config.toml
d_model = 128
norm = "rmsnorm"
norm_place = "pre"
positions = "rope"
tie_embeddings = false
init_std_o = 0.00747
lr = 0.0132
lr_mult_up = 0.917
lr_head = 0.0149
decay_fraction = 0.809
decay_shape = "linear"
final_lr_fraction = 0.1
train_tokens = 148500000
Each number is 500 + 50 x the weight over its row's rms, rounded and kept within 0 to 999. Layers, rows and columns count from 0. Numbers have three digits each. The size before them is the row's rms in percent of the matrix's.

# up: layer 4 MLP up, 320x128, rms 0.262, rows 288-319, columns 0-127
# down: layer 4 MLP down (transposed), 320x128, rms 0.27, rows 288-319, columns 0-127
# gate: layer 4 MLP gate, 320x128, rms 0.279, rows 289-319, columns 0-127
up288 110:501501541613564543396501544523547562499486450471399524528530497385471494510560583416550492556489471554530474607563486471439496460459458510533501551559651509524473577555545475437563518569462550491552548465465579542496466485587462491458540496551418523564494476481485498495533472547438508523525502460453566598521468638480492446447566472444498480535564542468469497436556433488447561467469
down288 100:489432499452482524549600534530505513521526520490565455476505484477472529509484518416513556583514568547601402453514441478567551473531558581490443546429435493490428531469579436458439591512536551523580535402491647546488494447573470486471402460582561525544506532505521494577513488452521490485483459530495520494536537532475485546599505470510439534450430484550442543574515386507489442553617
gate289 097:518477543459540516422480579534528506498499632451569473522543476509508543498459500557504523500593517440450439485501428449441482464473464566538512403367500490514466578482512430550538551471476506480566586532459501507606498504529503581508585476450375465562448476530411461521557545469538488589483523466465474490553524471398485480450528427478453625424381493564482496508564465561523484485490
up289 102:514482497503514480479455547521529540428483509396519540471558565522472522508495497414452557520483506469557489454522486589473420502405497585500567381456494577471500508634415582443429562521480511448580406514505523517475604613467555478463462432463391492509557537436498491468463521499533519491498490544462515504563460490461471454554526408497425588398500528426607509509472546567503500527523
down289 102:508499535513477452545480469507541556528416519448475451485447593511566455474546473460610547505484493511483524429498565419537583531452479624593509544487452525520555426491472518415492482567503473455576539512473491414570400420565446475561405481456532530508489497557489516547569419513554609520502426575572557499558536512521536530490513422420546480521605439465437501493450486537475579531563
gate290 109:434552500492534539511451547520488513349556440443616590482536532506427526503498555508490483551449418496444512564464469542541580534486514491553445548556465408523491621530528508471534404458465501442445511491457507616467534474521500531556595433552466492410428482530577485598515428519527527471441455437482558534567506530454511529496478480406476349503490491531491450462514525468450459509480
up290 099:501551581475459577427511542461481380602576522462577475537481425561511544461514444436449582505509361577431516516483516592526429526558462523425481492421469452448523422410464553598470626464564456478499531521485520467442510558550451547514546497498554506503454564471516465551416530523473506507524514445459543485500506525507391574468567524502436454452429438508499516510485498575505489550506
down290 102:505435520507453517475460439459524552555462589530488500461473466454448486501513489542392453471527427532470503479495577527436487494508519434444554551513608405448485539393476434617520545506477445488364498381601504467535550456481536556542486503507464475532579449514485496503519527559510469529466466527550559454531448482444435489443544521435596552455486547560552538544532564595485383503415
gate291 093:525522499471505486380538520445465488497503522549540396512524504431541538470481491545542295548460482444484493600503535515519497500581481507433575533561472533514462547512539595499517513483482500589474547413532510526546492527491497481510507490515568482533509407492489476484487535501521530489528588488588459396518517532416481519600503539613495419466508504590436436668543515479554456528537
up291 091:508532586483556455537482516522456492530529488470587599358534476533470547534474537464463485504462467479525521480538536497485580520526588421486620539596473517421357498516463555479486492557459548508494535536505574377400468457558473543536423439472481466514536513433560519573459411517471553570550482544525449547460532508512526460408455430415523444491469563564453523473486523573544489466545
down291 099:525534424566448633542546442496513448561548482465482560533538507620542535482521532437536588540516474497504524437490557528561471523493490561541560471577419514515462456408436582485429384494510428448447526442561496508541588499464468539556523471500543454471586497576524456529495461426487434525539493595568503469594500544506586551516487531536510468459521537407458448559523547428561469426458
gate292 116:503529541457486566513505531422481501525461445448504510561548515501501538456454553544480372478484516485536448494568575582460675503590493579482445592469444523538451512497458459470480522623516496544525416487443539477389578487514540539521514436502497473477533429473424436482536479547383461485511501458436489555557528484438514589535518394412568522489572516539539499555501429480482455485452
up292 106:568515432575499492500481560481491505477517421490507418539555510485594574562470517568529495526543539440460558514504500496609530445455527547458542620423466538600491572428465490576512486552479425501408428549498481488448481447517506523453495376547564583513551470490506450468572457524415495487509503427446414555476525456539466607528561462419435530464470528527484537517468461424474538589423
down292 110:477484480548530537537512482475483465549417439477489512530458478484524469544440502574460522573482444504603493592482495437466473498622424495487511422435568499432537487475507485536469456542463461411453425445504466488521490438428523473499486596501554389494530439510513481580408524449568540584515435490566528450504602522491548478442472420441483463452422526571572579439531546450555634481549
gate293 109:502454564483432511595514478445532568454433581538521573533569471506521561516598552490557574512439502498451577561555566538540540560474534504508463505578481409460521510496471525568551465464506527491561444467547505497541491496453500482511648556369498399459536486520490517488608527550443401409434494470520443419415577543505490454462480480495483505450423464431498511483462448449436482574521
up293 102:568463497431508478459532472511579515526500481455466550468449483515519441451477508457493525507613535471462586558517507533493460496513486568440556492450494529508548379504491488528492597445605464494528488500399471434394437455499497493498594393493458462494550489584555510553517477528590536437569477459568641487556435534534512467468483466409465551562498542362554478417460550497524551525455
down293 101:535545357407515458510505502506457580523561441492550517416411482507461529484506469504457413536529559479524533528496529609482586510454463515586612506502618509445503524515488463484509583456578486537500504517556518549562527481534498410489353482531438616477524531457497557500469466505491595627470508476524477568518430487512520486519523463565490506570446503537551551459554465422541434504537
gate294 115:473628465337489487501534498567525484452542405474509503511436496514401432427534423485518461467460511552540445529512552532524550549469541544403545458527505522472495492599460432504573469560455569516507463463533497490506511421481505606515524506533478502495519612510559489523419494520468551443579480458456474461578448477500473463472598460488494527496528397449537553489469436509456560345451
up294 107:476482566500516491504575454578455406466529432492550544556458570580440510433599446476511553440457474537430529529471443491554494515444459462450496496558430542415526481510502465476487406466408536506533573481564498439534449514478547503451508555508458513401517551478513454460451558534582440352552487458476540462517521551585468485501523475533603534456518463520556590465439388427515561423485
down294 106:511517484486484489542531436511546489527545530530508578507547468551461517378505562431484497561420473500505513480457627501489501568558515489465542469541525580575478495494497475347478494539503435528566534569516490491572438539480469393495594558472459471465430556593492499610433557491470469474543528415504435436569553542500502492522511660431403490472529463447506458499498486571440548519539
gate295 102:486551437495531555505408421481595468476501604478495567483552410607512573568542489488416495439530510550514519529369518483519561564492458485486440454466570435487526495563460384568488490491483497449473523482460543447437495599499530506424526606516615506477562464477645495493511438613524485457473466507514468508520487527580417530513508482523594537478523425496533530542511555468492490515503
up295 111:477488560437497560513591424416491479513507459499582429580492483522544455471464585474517489519502500421472486492572544554500541517467556403497533521485455428489388496417437450515543524523500467537473497480453339499523514434534499461487544435516392564475456430494458527441580503454442507565406594558537486454493579528465518576470464590469424448498441458541434479460493459423452549458540
down295 106:537506458496469523458423527504544529474567538523499400510498517583498512502571581486488603594560450542450584572571459518518556540481478526546501503572476468449509583497529563489506581493483529569490411402440404470364367487465527506546510521495485452481465471551444544486514536378476476464463445511535459488486423467485508489491576494459554544510494445490550567556494467446393518378522
gate296 104:498427583534441505478543574513530592467538470500544493538554544528488500524491494515518449466385583477455544491406527489510479588464517469531497493548526483542512506505504573460536481550420571528453410467570461542485445568557444500471474497491549554446490445377625541406546434544506503489486529636439498469529526491437551440541503463510435472554512452606418609423531555522527504547441
up296 104:526439579542498574485532564444516541544576464551527512512513411512457470537536481442453447492353537421494506472523487529466558505487429519454399430427565509478576536515429552522491546532389510568471546509506526459449481505472439508486628433442446457449499492516493500373555432522537538512575385475504510506455518562564496470540555432500437462480584555551400538512551471514465547538523
down296 102:532484477484531499523551521556615562509467497514523413496454475395485508506535489503570485428544524491589511563470550530523573459472357467497462612451497555538422563471534488468508517569467549548480517444493444467514472458543428437537556465497476412525427475463474508454546487405575486513551489523478514512494506628512530462414451558618457548526471427434619484541483514480503500405593
gate297 089:497501513533478475560508466541614481419435479412475406540541392438565441499483458531497519494398490490470607525553547525486449475489448469498597504448545502562530518574429581393496510401517493424503471593458485582485493488462480430457505462550484470524441452464511444570588567554537498486591466555443530444490478510503471562461503416436546477574427469455517509489573527456457433428500
up297 086:452415457546514418490492490496427637466449519591518603586530457521514494453552532571546594430437517477482536483472553397503428434505497520496572467513460542465491482543516490501539531528492464453494492418551502469520569563545418534507552517598529502540528505483602461469599490404507509486523470577432519442431492528400468463424520522499470521463497575539473498562477544513438601554396
down297 096:529561500507510512563456452632564441432500502435457435557398545478590441543502424550462542401601505508530530476598461519524557469518480467455427477538503516576515440516482522410555440517549470514501448601422571548473440520492558422459476446494495482508477529464449525564463487496589457473514504502491512521531517550552488531508532426452393465579440493470568507453461568492598411421493
gate298 108:438440472463512454551468430469558506620440519455548527476492465464496525547546482467443481435498544408440532466512542484537515489541515572460508474492497435534499495555437517618480579477549668484479638552548468457526477507462466516341549484494576597505460550493512492522454451541397521571448489536469558481483464472527494415466530462476496510537450569510580518440492585486538466440455
up298 104:476490479471600519453511501454487456555400474519477575581461542471498506462502474419552502509477554468495427546465577402527462463478553547436554570530490542394466562536515446576457611454519528483577575519498460498584449522468493443457502520391564507614594547514499539595452511524474460490501514533499518531519538417519465520505452422479516598490554583368525455488544450564526518547544
down298 098:581529473554593504513578453470461471517459464529537563481506497440437523571454493419593536535489480562502461491631555537587512556480554430575497524498493535607564456525455476478505444527502504486587493451449453538663518485476453419578483495505544453421561506528434545443509555560615490579477509454555544492471574510497555503510443502490509534483568418544514485511509471569471425586531
gate299 097:436496568446565565515472496589492533481466496564531521425499583492545499545448518465415472613444463434496550565447558534466578487523505466591483516502456407446469550473587508527464457425403453482489460506471534595471504443478544631533603456492520490506483495495423520529574471448604487500575503457522499418504487512498542418462480498506491464469452399504435581469528393497598521478478
up299 095:462539590467551603505503476556464592436488525558635586520475507500547441558470508542437476571477564474512486426439488515423528509451478544609484474542528451599452547463558478507515507545513474519488463555431471556474532452503481584450467388490592399437517520444486434500528466470490493547589485514499484549526463557453572467572492525548539476444514463488519382431490492530413496439594
down299 103:528534548469414476454445664422540557471450460467477491439547497499494508421507472453514500460567546538562475414546465479482465508475494529569508542470456524508577499462456527590552550536543548607461550531446491489476633545499482483554508409509501530452421603550485513495639527494473581509426557517586467507461515457502473524593564448533449491467517559453543422566491528473490566432535
gate300 090:416546483433462478472513561567506488482489531460491522574491521437468575486527565494530426398501528460466458553497482410432533513561545557617461519601547396566513520520485572585471550542491605563514497447461502456484519524545458447474447510591457462539580509460392496476585561544494464471512555586528460450402542482440529511542489423600536466512449419484472491576486538555549470505460
up300 097:416555427451529432477456469554555431541484508561581538424497477421558480419537598484475532485412483508432509474471508650582625467607599504442476538522513544545491508473438506430489482526513527491461477480414449523480531486440481597522502552530575497432506447496478450462527512512544549453552442516470414456558525438522547490518505508439453496410513439460514570446476563560567469562492
down300 098:429515499538506499585509485489511462529485494554478468435548562537521489412572512502352501459518486527471555471544569548538647490599482467464448527492475501451455488489479490385496508517543384504479490484528467537563535432468404551587431532491515452536466487446613558440421436424441511420423456457507462527536457536484564558438552645427471484456483505518469539494533517499511498532476
gate301 094:458469543574490498457493449565404483458456547569494484413545502539532553390544529511494530507379532443440506522505473511493488562499464592496501505484532436480459502470472464486531511378527344497501481458483520476528444505503570510484525556462604479401504497488498532541558457489520561547394373454504551535485525552512446436463549534465457527337439509542421551495527484413548478539522
up301 095:541505551531512536532473590473602557551461471437532540535465540528507486528597461588430548531468542578616530496517562485519454530489522452456602519472474513592552439513610547531490364503569565567518565594470536526543564527516532545496450533492558587564475493483396538467529591559475500547577470504483486503443454500491437543374462466432466465582460520515484506540451529505506520521503
down301 103:429568541526545506594539558486531517528459526456500521514558437517495448534456442499380468537522424489489466492466483438485555499494397651501621449540584515556504484484497532535480643481483567459460499432502531467526455484479457493463504533500453456548500453495551492459574533561482460487588646436474473650436472508470476505511545447489487528568519434438523503585536569507549528488525
gate302 112:457505521588476490442478454572420427539553490478474549432412524511483434403457395470565555450495435496514544540534465469449511476516595468510524516462461517514482477471584531589456558406533531449467512514501470568514512445403401497449573512517442551459540461435411474484511467461558423433554456503510396521474536554487556395406506481522516476479429527512457596527478431534433553560456
up302 102:442523519499471424530475567494620402613480478578493561449455397464553479563524467431523501528580441567449520501500503459564525512518489511484492566534661428409547481523496442563503501448498555533540518440513572405386532557585503519468474523408529514497513469612502472564479440568441546573475529475536439448554433565550506486536441510499508501460517485547523483453461540469467474477488
down302 102:450510471517579474552543554479508486437429476505496501490456492533501467457615478439470392466574494437545544494436491503464540604509495559468454530474398480492510472479554575533544576531419560466519614432533515439459512508618491519513428491498557484535579422467510462455475457498490487484499517367448502416576534457520458435429437468501549534440484476502368596500540571496424464458475
gate303 093:497536598560486541498608514512582545513525461554530438569471457516456500593445506522472403488490438546443509539512549488526491506496495487593442506470425435506539534566534613425507539479568559540435436547371422420559542542563448421555477498480553531524450452438475534514451472569505445504498503496546581538542484526454410505536505511478417425582489436492460596545444474512582465523547
up303 097:498502481496448471490602422554432474521550534415416575555428460584563476569472517499493457489525482477453538474463518501487567533425552571493398556589504559468566446485423503552445590483469568551597459491407560445498579521524440448553511509378589505479541537473480444452428518513478487514457521490536504454624551568526473524546508429468461508505493475536514549579493477553496444561580
down303 103:396512450545480487542460479436488578502515516535438486485451613458419486505561448497493484424553499385552546441595460545528520399493449506550512455552460549436394524497524578492545494495477478460525530419463655491439473485518539533493414632424572523533533485463547477466563529489512450475524530510513421480575511539505497549411493560503505508493462487446432566464463490448555605505539
gate304 109:483542573548454500521572464447481533496428477551538457474561502407527451522527481472449501576492565405416457476532608477536559541533531567532528519456543437537477521576516501491575489382580496438508448486561488507499475473380572557612583451463552508505550511450449564407450486537546430501497513537535470506548573464504462494557511564471620545521445469461588471451458582492444494567492
up304 103:462460483427486456560482475538551532540586528479536424487446483449514474477496532494531525469560465422505515517525438510488535391475477526460526510552470584533488567650575385503505480591443442475495573459451568503491558419481468546460506589485448419483490576571481563482473546581518506452439507540559397451470584581536514579510521441470463530481548584528507500470508429497606531409541
down304 105:601385579475435455497538516499592531451496448487522604498558428503443430464569528529544431551484583590521509488589451559472504546554537402497449520541530536496474510437474526409566527474518512508508455486521464505419502554499475426408532491459446500506517559472501446606415494513487578473397415506477456579521474465538585411446426470497476516454463452499481484508553556409465521520451
gate305 094:505562492641497538514475519538444464400516595524469514527529453496488482424484504433594470557530578569414487538474527544496493496529467470443535539501456496450519528493464489547565448565442558492487482423493476595432592499458490433501519485542526439539504457508535376477459506535484492498432518535466333500551441473438499415533504427538476579527518527523543533501531358560556546595504
up305 107:549426440509482526511474452560509515452578554479436556497546407504446575505575594495543471465500517563376511503610486373507572510497597550465531483463438489493501469527601488530495517444482491495467469589501500427557425478510414428375516542427530476549585459483475541500466481472529432409485476496499518467452522525412486477591548509509619486467438460528539511456406494486544525507506
down305 112:454443391531453592455580486487450480526493445583484494434468546422502474518557516426491542531552520550490500532460528504470555555395586492433496454436425517477535531509439478517542506525450572520410394497515475548441460503487487449514428531479581542482525584487522363583537592539471442451409455605462430479503506505466613478445517509517511566453422540496535536469515555526573529485475
gate306 108:477481581582571597501503551514510459475534514467537531475558551514515494479535526579589551526471510559521428548521524428490428403436498511506503506584537444508495592535503626436511486564377486437557467469523469517552468462441584470471527588494465540552461458610410613513541448519450497478479469497534508524446585544525518504448473529502535454524481483475479589569548485418482464410609
up306 121:510468534476507554542482474545567472366432404528534466510545547513461452518621565484476501433482442507471487440522509525594547436498490562499411549519494537507483536559579482599448545580454524573465550418428502474409456563378496511514468516477517506423533518505510496492515498446551502528363448560515465429394476465452494626419475517428536506506537543514533424480496466522501507561505
down306 103:488459457596446481479467563494496387567494520479566468509452550535506545417515541524515524653451479489530487441511486482522474411512495450623477452571352494541486492509433582598581430613533487572480459457498488457509503471600484495439497527474513573502482489522518500482542430486458436424484563458537453498525555424466540516474494555498509545485497405510464574478469428531477483380503
gate307 117:493483498549543489502522431479536459443484637462507478504484516480474588483550512595482530503546511474438516529466549484538504430531485470576545553471386549504445482452452471501476524517544569522448490554516428588466558523444488469507473520474405483462540589538462518550487654539427445473421500409564445492519534366424524463485576424402541456516469460567483500531553499546483553582585
up307 109:534477537533478497490500552534466469399432485543523549389608405561473521425430482588496545457478548590511511429537529485570494511555503625530572529511524509568538467516433618540515499493567471520497519550519561435532426600541571494513535485509475531380515525498462578522409546427479541471498523435512467445495481515485600477562486476431530477493424479457448574478445543448424487502566
down307 107:549456487520527536470438410566499482538428484565553405545471570471554482515553547509502548464385394532469506527483405472470522526480464449483592533465399416485498501494452475557522472567521424528473487487470508468523509488460433569483515476405457431518561507473528363537418516573540548581409554514475470482473508515521492577518504544479490512516561509523426427472526435593537432638551
gate308 083:528533569461523472445404499516586515519490531580371462562507524603611562580487366548452488433544594440509465445539557474442541534450507498517502527415492460489529466476487577531495467398523530558509577503579473484453457568474570446587528470504550473563488480427519454559508461518521566586540538440493457476473547483518503464500491496462473553472521548533476544537553550511382449428555
up308 086:400483505489452587554586567560443479464551486389521601501470486537551387401546589456490548480528489526540432521528518450487432458534486522434547515510433555533444478570423502446498568566502469438511475448395369532518538497484450462471454535538557501474493516510491503437510517429509500450444447510465541533507449541441461534454583403502498565525516487458426563546453531409562468550437
down308 093:475570434581520623379426459496543534492538554505456521551419473509564510485541542578408468512466581425492507521475398507523526498443573523435511484528486554501398504430491532576425486493441599555552412419478561451578459531519490402450582572527439460511519492498515523521472426558566595485496464526536464471547500449508434518552558465474582523485443468515563565514527498537477475481509
gate309 109:463431457516391495528527500587442482487471423413511488461528520565470523422506399475473517566337466611537543576530502499498444589454463479439434524549498525498478434525507506529514490362463461539476532495495523485558544501432513518560508519521510501477425519515493577462527473604557487594522531502467455537475576581465495436434537450492556566452417480501466435386514528479447440448509
up309 112:504397478429407447645484527568482479535433474487411490475489459557472446479558413535441527520511520543521442522481442447468599518465477466494479466546571570572546504477587523605504558517604536419469466458480465410564525535491465548497518475516497526487422495534447620395510426525554526514530472514408511566491468537440497455548527522569586563510482546523484569484487566437467507454519
down309 110:518494495438450542521443509572495534487472394486523477458437492613402484568475526557476541476439485553568510509526487501473528537417603505470414469467457536478553532525571484528509473513531494460451500516444451493474543416526474496465555498630559447510407487426467579450474482444483453434504491546525443478490411500397594408556531547512482613549513527459519504520495526438574408434618
gate310 108:457523524518521560496582423536485543459441529404511479506516601503480376490442407519405531595537596516426446468481517499464513517481558478508534489578482489498574513496597460549552516524540474474471477450519455503516572434494465542573440565485535510473407398440583463475531476594540574430474442482426566465507521553493493545532539507464520453428544469526496522636509459512557545590437
up310 103:407583573397544422534549487452544488552467525557501428473484578521527530503572519487515501503481422576528524611499520411506528441528473546481512555460584429541431519468570438579569562519464575596476553534475516507542511491463504518507477484552491469518558511500535474415485477588466602440490572487502432522556472537383494545464520459487433511467532475553451514638454493538503424474401
down310 101:489471526430469422504481578466535463523577429471523539529468473461531454514516477533673499455549510471544474502528503479548399533552513533523533471534496591519454565477477528468460367532486496478525514532464514469475455595565574494452562473512516444502522534555401522578467529465458391529619513533603424526465451433547563482507476489457470499526407500460545393401510561485472543456571
gate311 085:423474512357497483434445459476423487554475447503621491502499463546446487370540474438528500508517466518361625517555524452506499463521491448440526461457471420514424520561496498464440477600499516500562467575441528502459481500418500499396484508545531468504515496485567554592510534431488457498505523505527444495552434471572585534498547506581526481457474464435485573483542445555429497398527
up311 088:557474519546445580583522492543477508565470496521517459495509447507445470507456495467496425467423468557541446524450581552505481547634608527578411440551462529398546492450532492543514496454453540502495514491471455429410411545439415547495451537437538590573528511499504526517491465566590468505491611496566486484429498430451470561462594510510596603440507515511545486570471525486494469576488
down311 091:608562494485485444541479523544497530529564468422430482473463489483517535475386412453580472485463511480499523543548551463458625479518458501504437510578434485525543481423521514625546417437525461602516549526462517414500569510470512527464437466572522506516502456524616500506408464475574526484494529383520494452460461604544522509495530510569536526474531443536497601473573449603515468553546
gate312 102:491409560484488542490509509506486508550522486522496466549483405407478459471541481525482448541506580562561575490450441467505461470587585485550515471465647504511461440527484471443525421540441539515535466491499424455546448461370496510469532560533458528495328469460534498490503533474540456517573488472503494513575515546484501535463563441469557429527439485358524435563578442532491455522388
up312 098:467554479528473383453508518502557492571431509486551470508529483489508512519377526564450511457577428464441449541523558478581511549451397481426507543467506495479500481432476539569370505463499404334459477457433581476486534577555506582527516484457622501514540539561536536499460491500538572479474590518398499468485508412471378536490504554512440483489487467450519517475514494513471558506510
down312 107:499500545510535502440404463476465443458474474533465526430575499572549527568539469486552499441497393458480476479518496505542529502412567511448504498465460400493479576518489665461435495516528535442546524446614480530522440432436467577560507484478435507524582512542493572491475498564518544487562539432501379441422509500459484580453467460529523530552631522540477525402491589537512564496548
gate313 080:476494441457533558433502585556513599472455495466486586528493472505609547534557490437585471437473466493502423554507500498453474383532499504480557552498526532432492509491493572485480424592495542458502467582496504542534493528409454531553482508511409493567445459477585539547569576505342556514446477463567526558525544475541503475507564549612584525445526499471509627546465500436499559480520
up313 081:542524539433484485538578459511442515499566471460494551569593480534466554453535431591527493517545521517488574506547526438420440470535494561517506512396424495590542532471443462456507481494502525441510485400513512413528480509484448474564608407472493466543547570559603489513435503528471477456577543598577493437576513483494485527449300451489436491490515567517565489542482509550518456503484
down313 088:484551491493489448435480522408419493309525576527490391544580442584476497459459446445547407504510502554447539514544475412497423553523495524495467450451430571507425503535543543458522443490479585524418579425477538465431553542463532533492591510526511437478450501557453569475427519478489532514556481539576519495494562493496538457459511441432527434490541484497503493529619463522483485408488
gate314 094:542485451568495415468448591540485511518475529610574531446521453525571476506457513475482444574514560543477494536530538488553517553476473520531594493598529427478526418560541549509611492446503543443442497416510480468479470391430548488534448556510612483474602411436475500502511490431535516486470554607539552441563419535493595481479483464506419497461493490511414466552531510460585433476558
up314 098:485532569453546461488456474489475523561517409470491533503484561481463399438528518435605434488490444480546526502547575500512532513397444437468490596515557415513497477497524512476526555517485503519553452467521535580596532565486506447427573465553429463536510387528459561414495574513490414484476553467466484615507629420511482527529621461538492517530560513563407542542419498533478509542527
down314 102:475507533467538552493559480524448467533508475431495566456452522575470499499566467440581515445439486484523536490537429467425503485478468597486483556519630504567520556456473579480432458543498476511506569549467515550568529571523554449445609400426379409485420520579492481514551605483544448465565496428461444486434571481543396500500471580473518465523499487457539533471513522622510483545529
gate315 096:500503458487526635592491470511417474521563544435492473484482558470459518470509518490418585527376512461520595498502492484484547499561545490547430558504512489558513428456556623600487474505548425510557570405437457513468514481525482524521429474451592457498485494577554494471539408450582518517486541545474488503449456532581468436508571522557410426488527577527546500568516602460471583494501
up315 096:514473473595443458515402501447492563435435524452558536438485549495590602484558554612597484520466472573453475596402446546481477484562483468503574541474494459477511609482463522451462484478469507477562488500558451558434435478427508569522510427499564432460505472570501477506480505571422395476537500550486517476402512531552463533434425518566462492544520537415397501509579500550531502472492
down315 095:492524480446412392512526514421504523525488454502546537502487515542598522557519491536537497508537456430359422519465552519552537607478415507499549526443580543501511505514497497423510489450519507445531458454487536499508521502514501404540514499511418612558546532434451558481474514474382499605521460524621546496482538552430576525558500546477458623503465558452459505522515483520569372560473
gate316 104:489560482472477450515423520557482552507562365563504512545474538517462482437538512494518535467489480523444514468452535529463466464393470456417485547492437541551560510492523549467449448515432435437524467515422468518546420492445524428474482524571402463437476520457449510463401587547403535447461477421492552457420585398456638533547522528538509455422464428469551421572526478550518540495507
up316 100:528423554510507503538494484565508475467488596343478504498549605458590517455585502490493532536473456493482428465432432540555418443479438482511466496487474393397512585546494434425534535504593551526492532453596494473511486525492473475513463489564437524508492510438514596439532496555576530457464626535468534547533539488512430492524564519427479539571551488586492517570555444466576510543446
down316 100:452453533545539579487492507522505448506526491571438513499538462506505545489566418493395443526505491417486499472472499497496538437414385551476491558497566512544549539432477573522552442407449555521520517540558451517363473427455518413574475523490604568520479435499524433500490521504432445488445506497549471531462530525451501535553455594535575432517516613562551527560440537493484599382463
gate317 101:480526504522403517455561470490560549471398460527468510425495405538468417553511468470476463560511563498529526492470530483480478533538529585418556460487509534465536486532571483534535488382461375397552570531505508421586533478518458486537579568500434457506511480474429525584537497546478528513508558576509408471616497432453523478483520470488429514413497477372541528582458491449460550508593
up317 104:491563501475451513477476429419568553449434443486394516463453482498522539517523547466549496499420529613556628539467482492558484506564491590525438378489543499486497454540519491550469468482408449444457488476565498409555542461449511388540558551540435517523489522434487497598440509497474549493475541506570500493533540399509432537537525497562473496500521457391436508647484520469426512456533
down317 104:409506497406446489464563547473496519585573603492493481452486490530458536485516486382455533531564512479464483481475547474476499432532439472557490544464561467543609514501376521489545474552490478585543544569468547518365452488512502486481516464437457532500556472493451585481483519512507407449498519510582446564455459532488586433473612547367504542462499470542441619505494411492516447497481
gate318 088:477470417423473522452527506508534431545437554528592500472450458586533561423499540434568558457590540436538529532448529471537461514526460460486494565426460477429388445541505565529502455438500555529457460469484509506593476394488641440558508415412469491576472581454581534562500455443418510555436567538511490498528482509468512509461444459423530539477533432591477467466518508434503512487509
up318 093:482395469510539507581511476471524457562512503452531491446490545480474529488510522518480511490548478428409444439484477468494528440527506465392488487448480518523441535448627604430495509552549587512537528428498454474512566442490497520472589518441517556488575450515420491498498471555404514567427457561491458444531504465573402494617445458511648471416514442567513443554483543426523554462568
down318 094:479404508531512505508511401488523474502506528531584469436497467541512482458548426524511537515529503500518560522453546439527569499525493392477460489551466523519500480571464539427492535490530482410578385478522508491511503477522438476493636452503461497481504473475530620506485462506485540574443503505395535514415464413484441582585486584503391414492410500625592404487506566479460498423544
gate319 082:406555555572444510435550364481451561485472506598454506515511488517544525458469386563508528544481555434536480529475477492514468514499542527568468513560580428511555525487455531571518603457506440460605520507497535474520538577519533531548503544430519477445477447505540519410552615524485382365442555428455447555486457490517481481463522506513410497511537498514473398492549496585441505497547
up319 095:534470452464442546546530540569470449493468493485435609454540409527498553465425480525547547493371462437497429497563559503499484502506540554542447473453477500428603428523382501492481488515473409514410408414446468450486471598546450529463526545410473547487459526530494482497491439474482411648374553492446568520440493515451445514557472456487511490500480488504438505535512556460558492518524
down319 101:528469449511551477535459544486472462490521520450504447482387593510473451617606518658576511499531476537438538449494539478540508451422424507501524502525492487531449518478510498400527506506522441481511484479464503424425444558430478375500534516570595540480544538409563510482446453460489633427527487540440434501541479455502496573461461508495571547453544574559498466561477514465458544549414